{
  "attn_scale": 0.177,
  "tie_embeddings": false,
  "init_std_qkv": 0.0904,
  "lr_mult_qkv": 0.7
}
Each number is 200 + 40 x the weight over its row's rms, rounded and kept within 0 to 999. Layers, rows and columns count from 0. The size before them is the row's rms in percent of the matrix's.

# up: layer 5 MLP up, 384x96, rms 0.257, rows 284-319, columns 0-95
# down: layer 5 MLP down (transposed), 384x96, rms 0.198, rows 284-319, columns 0-95
up284,103,148,224,256,250,222,189,241,206,207,283,209,226,170,213,206,181,235,202,153,156,221,253,109,186,180,265,205,185,184,141,257,162,205,261,155,87,235,230,213,203,190,189,253,223,157,279,234,157,181,205,216,232,231,249,231,183,197,225,265,185,156,225,210,187,248,153,138,207,190,209,130,128,141,176,200,180,225,191,244,210,254,215,268,207,197,218,144,203,225,247,155,212,220,168,298,202
down284,100,271,149,188,212,136,236,201,204,159,220,163,253,180,234,227,283,171,186,178,141,235,166,188,203,227,152,202,173,147,224,234,205,186,194,266,150,194,210,159,204,197,257,184,209,182,157,235,183,95,178,210,255,154,161,163,158,179,166,222,285,190,172,179,234,173,173,235,137,145,206,217,226,205,261,239,115,256,113,228,222,153,224,170,211,131,256,220,195,229,183,147,162,202,207,282,208
up285,098,192,132,267,215,172,197,181,232,168,263,190,191,229,198,244,215,256,218,226,286,198,215,176,175,195,223,168,173,163,229,261,171,189,178,207,192,205,230,150,212,217,236,236,181,185,197,196,166,216,149,213,232,253,159,189,238,206,191,168,229,198,174,156,204,144,270,204,295,213,219,198,83,125,133,175,213,191,208,211,133,201,117,148,209,195,269,205,246,143,138,199,215,260,169,229,92
down285,104,209,201,131,222,223,263,103,242,200,260,136,175,211,169,246,231,252,227,200,188,168,183,182,229,150,215,164,123,214,203,210,219,126,261,210,262,249,261,123,258,183,231,195,264,254,192,282,208,177,244,181,203,164,189,212,156,158,185,206,209,153,159,220,175,203,168,210,201,176,237,198,125,194,182,235,158,194,222,253,198,150,191,205,163,186,191,225,118,126,167,241,110,202,177,213,156
up286,097,234,154,196,112,228,255,223,250,205,237,224,254,246,164,210,125,227,149,237,222,238,275,167,179,275,213,169,187,263,245,121,172,180,235,193,192,230,230,213,165,178,180,217,165,220,136,187,211,223,190,185,236,224,179,156,214,204,214,232,268,181,251,139,211,149,171,224,254,167,151,204,217,116,150,189,211,182,270,164,139,194,146,206,140,190,255,176,259,216,170,216,184,236,152,116,167
down286,101,190,155,186,223,206,274,229,195,180,147,180,150,189,211,177,141,183,155,207,137,139,209,276,202,104,251,222,126,268,198,287,187,169,130,166,244,211,196,211,155,173,246,198,218,288,197,213,220,208,184,276,217,190,277,210,158,175,155,196,257,181,225,128,144,209,242,215,196,223,265,167,185,220,154,194,251,191,236,215,230,167,154,185,203,205,246,191,218,147,179,180,236,259,249,174,252
up287,104,218,213,187,204,185,176,253,236,239,154,158,247,196,138,232,181,191,231,189,172,275,188,250,170,201,193,223,230,164,221,194,230,222,310,209,210,182,252,267,151,183,146,289,205,191,161,205,181,149,168,197,126,131,144,268,91,120,247,223,288,190,203,205,186,251,170,167,235,166,223,230,218,182,237,210,182,170,228,250,241,242,186,241,212,183,179,168,239,130,193,259,198,184,217,205,190
down287,097,165,207,190,251,238,191,170,197,171,216,260,176,243,199,175,83,242,186,234,217,214,125,157,171,215,182,140,176,186,198,194,234,177,193,222,192,228,224,212,223,226,195,231,210,188,138,145,195,223,178,201,251,225,157,230,198,224,200,232,154,252,213,235,189,252,193,208,239,237,189,204,173,261,196,195,106,165,243,293,174,154,218,190,139,172,189,181,160,225,43,172,109,240,143,177,178
up288,099,239,234,254,168,223,175,188,228,238,269,200,261,154,123,153,197,240,222,150,188,157,153,232,185,171,165,221,132,208,181,119,158,174,165,174,183,283,166,193,224,188,179,179,259,79,241,187,183,185,164,165,213,224,241,292,177,223,240,215,211,253,209,238,194,232,189,276,221,165,289,247,260,203,127,190,212,235,222,173,248,143,147,170,208,211,191,195,179,231,180,184,243,215,173,199,203
down288,078,234,224,170,234,193,174,204,222,161,137,190,171,187,236,186,191,211,143,343,166,206,238,165,195,230,209,254,142,202,169,199,174,184,202,201,232,186,222,163,178,180,210,155,212,240,180,174,184,146,275,177,199,227,212,172,210,230,130,294,232,170,202,248,201,205,202,150,123,216,230,147,176,192,189,235,108,191,122,209,174,298,268,191,164,179,262,200,194,267,206,260,225,218,250,165,155
up289,100,248,227,231,262,199,156,244,200,142,227,235,184,225,233,181,185,185,234,242,202,231,170,146,175,196,190,224,229,140,168,194,143,186,141,175,240,242,173,203,135,307,204,134,180,219,186,170,213,252,119,187,217,215,236,200,187,178,236,245,192,157,263,264,194,310,246,206,160,204,237,151,239,207,145,172,169,198,169,154,160,189,150,214,179,167,102,224,202,216,222,303,170,185,177,213,158
down289,100,147,171,169,201,169,152,114,158,142,211,249,221,119,158,182,205,153,151,209,245,190,157,178,114,197,134,123,214,187,262,238,202,226,206,211,198,168,296,182,219,170,184,256,181,226,195,191,243,242,188,256,206,240,206,186,194,194,134,172,252,153,223,173,173,247,185,275,214,238,116,138,236,182,194,182,181,247,233,231,196,178,162,227,213,244,271,177,193,236,165,202,143,175,144,261,183
up290,083,280,206,224,238,214,153,153,231,192,140,181,285,209,187,209,210,185,287,201,160,238,160,206,214,149,163,212,193,167,162,181,207,201,321,181,229,206,154,150,223,160,184,243,178,198,139,205,206,202,205,190,200,249,120,207,183,180,224,209,153,177,139,175,199,200,239,147,212,252,228,189,270,251,198,228,224,217,159,171,184,185,178,158,136,214,168,122,127,257,161,298,142,155,193,167,158
down290,099,273,174,254,247,203,201,180,193,200,171,239,247,191,233,164,212,178,191,207,157,213,155,206,181,214,246,193,178,226,235,142,137,140,188,202,332,238,138,195,159,151,149,274,102,168,186,174,167,245,215,267,226,194,196,229,266,199,248,218,239,189,206,191,168,242,218,228,168,202,256,260,189,195,210,287,146,173,244,197,251,165,135,154,219,210,208,217,212,155,198,167,264,185,252,156,161
up291,094,172,282,165,192,147,222,159,184,137,150,144,219,243,154,200,226,230,239,205,226,182,200,201,200,231,175,148,189,187,217,227,230,232,246,210,121,191,175,130,131,240,187,204,188,134,214,151,184,234,115,137,218,206,161,219,108,136,175,312,156,199,228,176,207,228,170,263,227,210,144,169,191,139,213,236,185,185,183,178,219,266,227,271,146,192,176,254,224,201,151,191,147,207,174,224,165
down291,090,177,186,166,285,241,210,172,205,132,200,195,282,226,179,193,171,155,169,179,209,238,133,268,153,271,217,266,182,193,223,230,226,179,164,189,179,304,236,152,181,187,170,127,141,211,188,263,131,256,128,199,193,189,196,173,247,177,170,202,257,167,237,202,143,186,234,169,205,163,256,268,181,214,184,229,144,186,253,229,162,154,196,203,229,221,148,234,254,227,221,137,213,156,186,237,241
up292,096,202,216,234,250,206,199,157,274,224,219,231,113,255,160,197,278,223,215,208,173,182,216,137,192,203,235,199,223,222,227,225,158,219,180,210,201,227,239,200,256,184,211,273,200,202,165,194,298,237,286,248,181,219,258,208,184,248,232,248,205,213,272,233,163,173,225,206,222,157,137,277,275,182,228,151,174,289,154,180,135,153,191,201,165,128,147,219,235,180,241,202,193,168,197,136,219
down292,095,234,163,215,208,212,159,195,204,212,193,219,246,220,188,258,108,172,185,232,205,223,208,160,252,247,184,196,255,188,190,141,239,233,156,211,182,145,147,160,167,168,202,135,217,195,230,284,116,176,209,142,178,224,195,173,258,224,201,171,150,233,209,229,201,255,182,136,184,169,248,226,259,234,198,234,152,179,247,123,231,246,181,232,173,291,255,161,123,207,116,171,160,224,252,254,180
up293,100,150,208,175,228,256,170,197,165,239,213,247,177,198,200,242,155,128,224,153,124,238,227,123,236,113,206,212,235,189,170,235,216,197,130,239,175,248,260,231,195,204,246,240,232,172,249,134,258,197,217,207,216,182,160,223,176,264,205,196,117,223,250,232,166,234,145,186,248,221,207,154,268,307,213,232,235,218,208,188,140,245,165,129,207,217,203,272,229,230,166,245,200,183,185,228,210
down293,092,190,152,241,203,213,235,219,193,189,161,247,147,227,227,192,209,270,162,258,181,192,172,242,281,192,170,224,135,294,119,257,134,176,237,158,189,184,126,186,175,182,265,181,211,227,204,246,183,151,180,218,249,201,242,192,255,188,268,165,158,230,194,196,195,165,221,213,187,214,140,262,201,178,193,200,195,131,172,304,250,190,192,251,217,266,203,180,224,193,134,179,170,164,286,163,226
up294,102,143,181,163,192,208,132,132,210,200,232,167,241,263,177,163,165,166,235,171,116,220,151,168,154,204,239,102,198,213,183,183,218,191,200,214,310,204,206,186,172,166,218,261,228,190,159,194,180,242,173,257,186,171,197,198,217,197,196,178,225,160,160,189,235,228,244,191,267,241,223,274,152,238,211,204,207,215,159,127,163,284,225,201,218,237,141,181,163,101,236,195,225,291,186,249,231
down294,103,195,222,201,156,252,285,282,241,221,232,225,160,182,189,180,210,194,176,183,178,237,127,198,202,216,215,243,196,189,220,199,228,195,236,262,154,129,133,253,196,195,122,258,125,118,192,240,218,205,175,261,132,206,162,204,243,221,200,291,203,264,177,188,169,163,169,172,163,211,221,137,191,219,155,213,137,203,153,226,233,197,145,217,223,176,192,245,148,180,249,292,173,160,183,235,249
up295,105,164,146,209,166,146,270,163,226,139,140,181,204,184,157,166,161,166,211,220,202,201,264,140,212,233,291,200,168,167,180,239,197,263,217,168,255,268,201,278,199,202,176,212,194,120,199,194,268,214,185,203,168,241,182,218,185,235,147,152,228,199,198,181,212,213,209,153,206,185,174,168,80,262,238,138,198,243,252,244,206,219,188,247,181,221,235,128,89,200,250,209,205,200,196,180,184
down295,100,193,207,135,263,216,211,272,110,188,228,205,253,200,247,232,251,280,198,142,171,204,208,189,153,152,191,197,121,230,240,175,183,229,184,223,265,122,155,223,150,254,235,241,185,222,260,217,175,163,216,224,251,199,227,158,228,243,193,254,290,197,218,244,180,224,183,242,130,190,201,225,242,172,272,216,234,179,212,197,144,214,158,172,173,195,130,251,236,165,169,149,202,163,213,211,275
up296,105,179,248,278,196,242,266,210,153,210,240,217,185,190,208,171,153,195,245,62,206,188,220,218,172,206,255,192,179,182,193,233,247,207,222,96,208,190,184,262,193,203,206,171,162,210,120,150,262,163,171,255,159,133,193,225,206,180,226,186,186,216,203,227,209,234,145,198,220,233,153,227,219,235,251,220,148,221,137,208,175,265,235,211,197,150,237,226,243,103,284,188,220,161,243,174,170
down296,111,199,183,189,236,202,237,195,178,227,193,164,235,293,213,249,163,227,240,229,140,157,190,213,237,186,158,221,156,187,155,166,158,202,253,238,198,177,186,239,214,153,272,137,232,171,246,237,215,231,163,225,245,211,138,183,193,276,243,266,275,245,201,121,122,167,204,232,240,208,195,232,217,168,142,180,180,183,144,263,149,127,152,166,200,213,230,186,199,172,116,204,132,202,252,244,248
up297,109,210,133,111,227,218,161,243,225,220,237,207,244,205,145,196,189,157,225,288,216,216,154,195,233,213,199,199,179,131,175,218,194,83,230,236,187,212,192,153,228,142,192,244,170,180,304,190,221,133,240,186,215,195,245,144,138,175,249,191,236,220,204,251,238,216,216,97,197,200,198,201,198,166,219,178,199,211,246,232,176,190,215,179,227,205,83,213,232,170,161,245,129,257,171,194,187
down297,104,183,223,321,209,122,209,168,216,179,181,188,176,184,246,143,174,213,241,188,260,134,217,185,169,198,151,163,215,276,170,204,249,287,242,201,172,228,215,164,228,172,154,157,285,205,187,159,192,167,156,157,153,222,160,201,186,207,190,214,223,213,189,236,236,216,221,230,194,178,215,161,248,154,228,180,199,212,91,212,151,179,155,231,288,211,243,150,244,294,260,162,208,224,189,222,241
up298,103,155,196,171,176,174,211,218,193,202,226,225,231,236,152,203,232,138,219,143,234,215,169,224,225,244,143,180,234,212,98,232,190,255,203,183,143,208,184,150,251,293,268,200,119,162,172,215,215,181,165,212,167,221,205,222,204,139,184,121,158,171,176,194,236,173,192,257,195,159,185,219,197,190,96,173,148,258,155,154,194,197,209,196,157,134,184,241,236,84,177,237,204,233,235,163,146
down298,103,276,205,153,204,165,281,245,146,281,179,195,185,227,216,155,178,182,269,240,230,216,210,180,211,199,176,212,162,221,281,140,240,187,188,204,203,223,203,266,147,227,186,289,228,167,221,147,186,207,180,179,200,216,193,216,277,187,221,224,210,193,142,204,153,223,298,112,241,224,166,118,249,180,254,199,157,171,217,238,178,164,194,187,210,174,205,166,155,180,209,259,143,222,140,184,115
up299,097,281,185,255,130,327,146,246,249,160,211,150,210,164,163,245,219,225,199,159,174,225,159,184,150,180,180,222,228,163,204,240,139,209,186,169,161,215,180,248,193,205,246,275,185,226,238,255,256,153,150,135,216,273,265,204,167,266,193,196,196,190,208,296,188,228,218,187,176,244,227,189,229,195,199,185,199,108,152,254,211,207,172,279,221,158,197,229,199,230,210,218,212,213,218,176,165
down299,100,119,176,176,213,157,179,235,152,239,220,190,224,164,192,157,272,216,159,224,221,229,157,239,189,232,173,145,273,211,188,132,155,193,274,234,210,232,222,112,192,192,164,93,167,264,199,208,167,243,235,164,131,184,166,157,194,162,278,232,209,223,233,148,210,187,198,239,157,162,180,159,215,176,211,237,247,225,247,208,214,206,156,197,219,265,194,244,195,262,227,251,288,158,225,203,146
up300,095,180,220,212,142,146,174,257,187,231,223,206,172,127,205,167,194,208,259,226,231,144,193,187,204,127,204,223,210,102,241,212,177,170,205,177,168,194,209,164,268,131,173,161,190,155,219,170,252,173,198,202,224,232,198,217,285,207,223,137,213,206,220,245,241,163,228,268,242,158,187,169,269,233,209,270,240,202,146,220,273,196,200,243,206,251,183,226,185,177,108,120,190,215,142,253,120
down300,089,144,149,154,233,197,284,131,203,197,225,211,256,192,182,224,169,153,195,202,158,248,133,253,255,262,178,164,188,279,157,173,222,201,196,242,178,238,139,222,166,245,247,170,197,220,179,222,218,221,225,175,235,158,195,206,183,183,171,254,199,231,225,111,190,257,182,165,148,231,129,199,221,157,138,246,174,202,270,181,131,235,130,174,217,183,251,166,183,183,164,283,249,214,223,155,257
up301,095,175,192,160,212,239,228,215,139,172,122,157,114,144,226,236,183,234,158,197,146,245,198,183,223,211,146,135,204,69,147,264,222,210,242,227,194,250,220,217,166,249,191,118,193,266,241,221,199,229,185,172,257,192,205,246,190,143,205,278,262,151,212,221,213,170,203,175,171,194,209,235,186,171,136,196,218,176,173,201,212,202,122,209,201,175,123,125,190,211,231,219,233,170,175,144,214
down301,101,183,253,152,254,257,212,196,242,219,211,246,197,185,161,201,220,130,251,184,217,255,187,132,170,195,86,186,228,264,197,211,217,158,234,304,198,261,155,194,211,213,152,190,242,254,138,218,207,152,233,193,223,208,246,195,210,207,170,185,177,240,218,214,216,147,146,182,189,234,170,147,231,188,183,190,198,209,196,180,166,262,162,216,224,264,289,219,243,248,140,208,254,225,209,297,271
up302,099,161,240,155,189,187,249,135,189,205,137,237,245,172,180,209,137,251,181,250,213,187,151,104,210,209,162,154,142,203,155,185,233,201,213,214,140,227,170,234,221,231,222,127,180,206,118,178,167,218,168,237,158,145,213,144,208,226,197,170,144,158,251,225,194,173,273,259,189,215,131,178,189,244,218,158,238,163,203,214,131,233,162,245,206,225,312,208,168,151,271,243,168,160,205,203,203
down302,103,144,203,170,186,179,218,191,118,199,249,184,220,130,282,217,238,176,161,150,225,186,174,227,188,223,119,244,281,237,227,189,215,158,277,290,221,201,230,156,199,209,153,137,107,239,221,220,258,156,202,206,255,195,223,178,197,262,252,190,208,162,179,196,213,266,190,218,211,232,232,207,209,244,173,182,177,224,220,146,177,251,176,145,264,198,142,262,186,243,232,218,180,175,236,139,264
up303,091,229,181,222,198,253,156,271,248,254,233,232,197,229,197,215,194,185,200,189,218,244,245,257,178,225,212,175,233,228,212,193,300,187,164,107,218,189,179,164,239,204,141,154,208,172,162,186,165,238,234,217,219,206,199,219,172,235,157,199,117,269,242,197,215,176,268,234,183,217,187,105,206,237,217,170,266,225,130,170,208,208,176,208,186,288,184,236,162,165,332,163,206,192,127,184,225
down303,089,286,212,201,296,235,202,210,213,216,199,226,215,218,163,202,227,151,220,236,269,116,258,262,171,218,234,227,291,206,247,266,189,195,148,168,199,156,241,146,225,239,160,219,159,224,180,191,175,158,291,197,231,267,217,261,215,211,216,176,193,268,248,164,193,240,203,242,206,169,211,247,233,212,277,155,252,218,252,241,168,159,148,199,224,194,215,265,151,191,249,155,193,170,201,161,176
up304,092,211,164,190,240,162,229,147,203,227,222,239,173,193,172,203,277,215,282,219,203,225,232,241,183,161,158,179,187,241,154,154,167,175,122,142,221,250,229,161,164,188,187,204,145,176,230,121,302,187,169,210,188,168,248,231,192,200,213,208,182,168,219,197,220,161,180,295,200,269,182,218,220,240,214,162,126,171,247,237,138,242,156,157,139,161,215,228,160,104,233,211,181,260,144,148,190
down304,090,183,208,183,211,206,130,208,212,220,193,188,260,175,279,235,163,174,149,149,206,153,218,120,176,265,184,189,249,112,233,231,238,191,219,278,206,137,146,260,244,204,248,112,263,131,229,227,169,198,224,214,184,217,190,184,194,173,163,227,226,247,157,190,81,174,221,191,207,150,221,199,225,154,177,185,198,180,182,193,246,183,250,198,254,251,232,248,221,226,173,126,226,189,257,253,217
up305,094,223,150,150,223,175,138,188,185,271,201,209,110,189,250,185,222,248,209,184,172,287,270,237,213,163,244,123,163,151,163,155,231,219,220,218,240,177,239,178,220,213,151,214,163,139,191,251,235,254,154,173,93,199,246,181,202,127,186,201,197,173,176,204,239,242,180,123,204,187,189,281,248,210,175,201,246,281,216,148,158,157,225,171,235,231,223,197,207,136,166,194,252,220,206,220,201
down305,088,193,168,259,194,178,208,186,164,173,224,219,285,217,214,211,183,184,166,220,242,104,188,198,171,218,172,175,210,268,232,165,159,178,205,204,168,163,194,228,107,240,218,235,248,293,184,144,208,190,253,147,196,165,198,204,151,291,255,198,200,245,259,140,166,122,166,207,184,290,219,164,143,153,204,212,173,118,178,211,218,228,217,233,229,217,160,249,237,160,202,179,210,119,164,170,163
up306,109,113,204,228,199,159,158,287,181,207,243,142,121,205,252,231,230,127,234,187,180,174,253,136,240,266,186,291,146,158,186,168,173,189,213,134,159,192,196,114,182,257,214,191,227,151,116,272,195,211,174,208,164,244,204,227,195,178,186,204,172,193,184,172,218,237,249,198,227,193,285,143,227,160,232,146,191,208,194,173,193,242,130,149,223,148,185,214,208,210,203,218,217,205,217,198,127
down306,116,254,216,232,156,144,186,176,282,207,212,181,161,156,293,169,151,188,136,157,109,197,203,262,185,194,158,199,266,129,230,122,235,190,199,259,126,163,217,212,224,182,184,161,161,210,163,195,181,258,184,149,155,182,194,161,263,174,170,186,143,185,256,190,152,198,195,206,165,231,203,192,198,148,263,232,186,213,192,226,213,243,181,160,239,114,178,211,245,184,137,251,183,274,165,185,222
up307,089,143,153,226,193,224,188,206,268,178,188,207,177,240,227,231,178,204,171,147,159,178,207,150,181,246,239,228,275,198,236,224,253,220,228,126,176,217,176,222,211,194,171,213,287,208,184,221,195,155,220,312,191,179,223,100,177,217,121,255,169,172,265,190,124,139,128,150,257,164,177,217,236,189,189,241,259,271,196,124,197,250,186,218,175,154,205,186,175,144,159,180,222,174,222,199,201
down307,089,232,188,206,199,251,199,277,180,190,187,134,215,157,202,242,205,233,207,201,167,232,174,256,201,257,282,253,196,168,197,241,121,232,198,262,177,188,175,172,220,219,255,287,156,246,88,213,171,105,273,219,181,224,166,265,175,205,236,214,214,213,185,170,198,244,210,191,183,203,84,219,242,174,191,180,224,205,223,260,234,191,160,194,219,247,268,241,227,234,129,184,170,208,185,162,211
up308,096,181,249,243,218,241,292,281,236,205,268,229,231,156,206,176,164,169,169,200,219,229,173,121,192,216,137,163,186,214,180,184,189,221,185,209,205,196,224,234,93,163,148,227,182,211,210,236,168,228,150,236,197,190,212,176,179,183,233,128,160,153,230,237,148,168,223,247,244,201,215,135,259,127,210,170,150,199,175,190,128,265,198,167,167,180,258,176,153,175,260,254,293,219,207,249,169
down308,102,201,286,158,193,222,214,158,150,95,231,190,216,158,189,217,183,144,210,213,134,155,249,248,161,138,258,196,174,167,163,225,182,117,187,164,205,209,231,225,192,180,225,246,191,265,166,175,206,193,197,189,207,167,240,157,284,254,192,181,224,188,220,187,234,270,87,203,220,228,246,150,236,191,152,207,229,190,150,184,200,182,123,215,156,251,244,217,163,129,171,150,159,201,249,177,237
up309,099,244,256,226,199,247,159,241,222,183,145,210,183,104,207,198,156,188,114,211,167,265,207,248,131,236,221,212,228,172,200,198,204,245,226,160,210,172,262,181,137,200,166,228,200,123,162,214,253,242,226,141,194,274,161,226,135,237,219,207,228,159,255,171,221,214,186,167,183,199,232,216,282,93,246,211,213,226,223,185,190,206,216,192,203,239,208,153,223,227,240,308,153,210,162,217,260
down309,096,183,249,148,234,154,209,71,170,184,192,147,199,210,189,215,153,305,243,204,236,131,241,239,219,272,233,186,142,104,183,212,204,206,149,143,171,214,260,213,240,230,181,263,183,182,189,173,182,108,150,273,193,245,187,212,146,184,246,234,220,215,264,203,166,252,176,185,240,195,168,176,171,236,188,225,209,167,238,223,181,224,165,183,249,174,246,233,200,176,219,145,247,178,220,198,185
up310,099,202,122,196,181,210,175,186,256,242,149,244,224,202,219,185,142,189,194,264,213,225,142,227,237,229,183,205,246,140,206,187,218,127,110,199,246,173,183,178,238,124,271,211,182,150,260,232,194,178,147,173,240,163,189,146,278,237,220,197,200,202,171,227,209,113,151,203,169,235,217,170,226,192,186,232,290,161,183,170,185,257,161,173,198,176,225,194,222,110,309,203,207,143,217,192,173
down310,079,216,152,230,287,182,168,218,216,233,214,144,208,204,226,270,333,137,190,237,280,179,212,203,239,194,224,164,219,251,154,184,139,225,194,167,221,198,245,174,260,156,160,224,159,232,174,208,181,159,223,168,146,245,171,174,182,119,243,224,255,166,155,201,224,134,232,191,205,155,182,250,232,221,131,213,135,166,157,193,222,186,200,167,284,245,229,192,210,256,200,203,174,254,205,190,256
up311,096,255,263,203,213,224,227,160,181,160,275,202,201,227,214,117,165,275,235,193,119,244,194,107,227,242,240,171,185,168,227,173,240,222,249,153,292,183,141,166,208,232,191,224,239,254,225,190,207,220,152,194,245,211,263,218,176,177,234,247,144,211,149,207,140,207,184,305,249,188,204,224,224,209,172,194,257,185,286,274,201,193,209,251,195,190,150,155,198,162,203,168,177,236,231,206,190
down311,101,239,124,215,233,162,224,216,131,212,154,194,177,234,175,207,268,161,155,198,185,141,195,183,176,183,213,208,290,247,261,191,178,243,181,231,260,190,280,174,168,161,269,282,174,209,137,157,142,209,182,140,183,246,244,225,133,168,177,184,269,172,126,129,170,188,174,174,200,222,199,229,154,152,198,245,167,232,230,186,181,228,197,182,243,219,197,238,222,232,305,176,218,244,210,161,226
up312,093,157,244,193,230,174,159,225,220,190,154,223,259,209,147,180,205,243,195,232,257,217,253,214,254,150,216,212,193,162,238,193,199,193,239,212,203,241,205,182,204,162,137,269,161,232,203,213,154,132,135,218,266,168,146,143,196,119,186,187,175,237,266,195,271,168,262,254,179,229,197,237,250,201,241,197,218,227,187,158,205,289,158,223,237,141,180,300,240,143,262,227,197,183,154,242,139
down312,093,198,123,134,191,137,201,129,154,204,211,133,181,225,266,254,294,142,247,189,162,157,171,247,142,221,221,260,212,232,148,188,167,226,157,217,215,256,128,151,218,245,224,185,156,187,233,219,215,217,232,178,187,198,212,172,190,272,218,185,244,184,208,276,162,258,163,198,124,218,185,218,242,195,161,196,174,165,202,186,185,202,281,208,240,307,238,189,171,164,162,195,197,202,256,192,160
up313,099,191,177,269,236,183,159,209,217,196,184,81,212,229,197,243,185,206,240,282,173,233,181,155,194,184,245,151,165,160,185,257,228,227,181,239,178,163,271,218,164,189,175,138,193,149,224,188,187,176,220,122,237,248,228,158,123,216,277,227,179,218,199,221,190,190,246,102,189,252,237,172,199,161,237,200,159,194,134,224,158,168,273,179,190,226,178,200,126,196,187,209,151,171,254,284,224
down313,108,182,181,241,158,146,260,213,157,181,189,162,193,150,252,205,126,170,220,180,205,177,288,241,203,165,203,145,151,174,214,206,234,266,216,258,160,184,172,215,211,143,229,161,220,226,204,174,158,207,206,174,160,200,251,235,251,205,210,264,217,278,67,122,220,187,187,196,188,274,203,222,185,173,228,148,228,155,129,170,194,177,256,210,172,225,184,167,179,206,274,126,220,161,232,156,242
up314,094,148,184,153,194,196,184,181,287,143,178,193,254,179,222,233,223,228,203,232,198,275,205,215,216,245,182,147,198,179,190,166,243,234,254,182,176,170,158,148,205,175,255,72,163,240,216,171,219,213,170,180,290,176,250,180,132,257,217,147,221,168,208,277,238,221,261,191,200,278,187,229,258,198,201,193,240,262,196,165,171,173,184,200,246,135,214,249,210,204,247,220,156,246,187,175,118
down314,095,189,238,244,128,204,203,178,284,221,157,225,201,178,272,239,179,206,186,188,210,148,187,190,202,253,174,172,276,246,210,148,180,158,249,264,206,244,166,189,198,180,173,143,154,268,210,147,212,275,274,171,238,228,170,179,220,139,172,229,169,253,191,123,197,258,214,206,237,255,144,206,189,190,214,243,186,155,265,170,173,237,221,186,237,180,143,163,231,284,224,199,213,246,105,164,217
up315,099,236,186,184,187,218,229,209,254,158,220,158,188,220,243,159,228,196,207,243,163,217,285,177,228,236,225,237,269,228,210,185,193,136,161,173,262,179,216,253,209,256,241,189,197,171,243,207,188,179,253,242,252,134,219,209,178,251,164,204,219,138,171,223,222,160,266,159,107,155,214,134,174,182,253,136,151,195,232,189,148,239,144,197,276,234,201,81,254,167,214,259,192,191,170,229,228
down315,095,210,166,188,201,180,201,164,211,156,221,117,166,156,228,190,108,188,190,268,204,205,248,125,262,113,205,201,214,218,178,181,231,232,246,156,237,298,251,235,213,199,226,201,241,160,232,221,171,144,263,284,224,210,205,125,241,225,234,164,225,196,254,192,189,251,198,120,142,147,249,171,212,197,202,208,245,214,189,166,161,197,268,250,186,205,221,248,172,143,219,143,220,236,150,215,229
up316,094,245,163,184,242,186,219,203,203,233,205,180,218,205,274,258,176,272,168,198,266,208,247,240,246,302,246,223,176,186,173,221,248,244,230,264,239,232,273,227,253,168,210,191,175,187,233,240,189,215,165,226,290,228,115,216,147,166,215,229,198,203,181,186,182,158,194,229,152,202,171,216,162,177,216,114,209,221,175,122,214,269,211,239,247,234,193,207,175,183,233,298,223,211,114,150,208
down316,106,188,123,182,175,236,80,178,181,197,157,186,217,146,152,215,184,135,266,204,195,198,182,173,148,160,219,180,274,269,110,204,190,178,233,188,223,198,206,155,243,195,254,262,237,202,164,216,158,194,120,130,182,186,249,206,229,189,257,197,248,153,195,176,197,124,207,194,236,186,210,248,297,161,167,184,251,289,214,201,176,194,218,137,214,201,221,220,219,159,188,137,233,176,217,227,213
up317,103,227,243,210,264,236,237,120,183,251,162,216,140,232,223,231,216,188,179,179,222,164,218,215,191,195,187,177,245,208,205,199,230,207,170,218,133,232,193,234,192,163,136,170,162,192,250,201,208,124,147,161,166,183,171,269,117,232,104,203,153,161,231,159,189,235,299,224,180,195,193,243,193,175,192,229,229,258,198,158,245,221,144,147,111,227,207,173,208,122,250,277,241,188,192,263,182
down317,110,173,175,248,152,164,141,176,205,161,218,122,262,206,226,183,275,168,215,198,247,308,233,171,211,177,167,210,247,242,233,266,164,203,279,210,223,112,198,206,168,241,146,260,193,160,250,190,160,240,251,174,200,215,323,253,165,228,163,187,202,210,221,172,186,186,213,142,215,267,145,228,188,223,152,211,217,203,231,253,236,183,237,235,239,226,210,256,222,224,205,231,152,216,176,177,236
up318,089,239,190,189,223,196,212,194,278,192,231,207,200,193,135,154,249,180,267,241,181,187,186,248,225,145,143,144,235,235,180,215,195,232,156,212,216,117,253,190,169,159,257,218,196,139,208,242,261,243,199,169,198,211,239,235,193,222,231,113,126,240,224,196,226,223,207,201,188,150,192,296,214,213,198,238,241,234,238,175,199,154,170,204,184,77,211,198,186,228,200,125,202,121,198,144,118
down318,087,161,166,162,135,183,176,226,153,255,135,213,155,229,244,242,161,178,227,200,243,204,193,171,189,302,224,230,226,198,177,252,175,170,184,235,196,256,117,272,238,185,242,216,200,166,180,185,132,126,148,218,204,220,222,156,199,214,280,258,264,186,211,175,236,158,232,137,202,197,226,187,196,201,188,206,231,187,170,157,161,163,211,227,212,312,149,197,199,139,212,235,161,199,202,249,302
up319,108,160,256,227,149,177,158,224,131,185,151,196,150,214,102,183,159,260,184,199,243,186,198,178,160,210,242,167,123,185,183,209,219,161,270,186,243,268,231,205,176,164,195,182,285,258,206,122,247,177,231,226,169,203,212,215,151,192,225,174,163,224,173,205,230,150,129,213,203,139,154,192,207,206,300,153,189,194,250,129,204,176,219,218,268,132,190,219,282,178,240,235,174,215,237,215,189
down319,106,161,259,191,189,165,164,171,225,245,269,226,211,208,236,190,114,206,196,229,184,184,256,221,225,146,102,180,212,234,195,234,210,164,196,196,189,101,225,231,169,211,240,205,189,144,248,226,159,243,242,200,95,196,114,245,195,117,133,222,206,146,137,244,176,191,213,167,254,161,255,224,200,212,200,234,157,163,187,215,246,198,152,192,194,196,147,228,178,239,152,128,178,151,189,238,236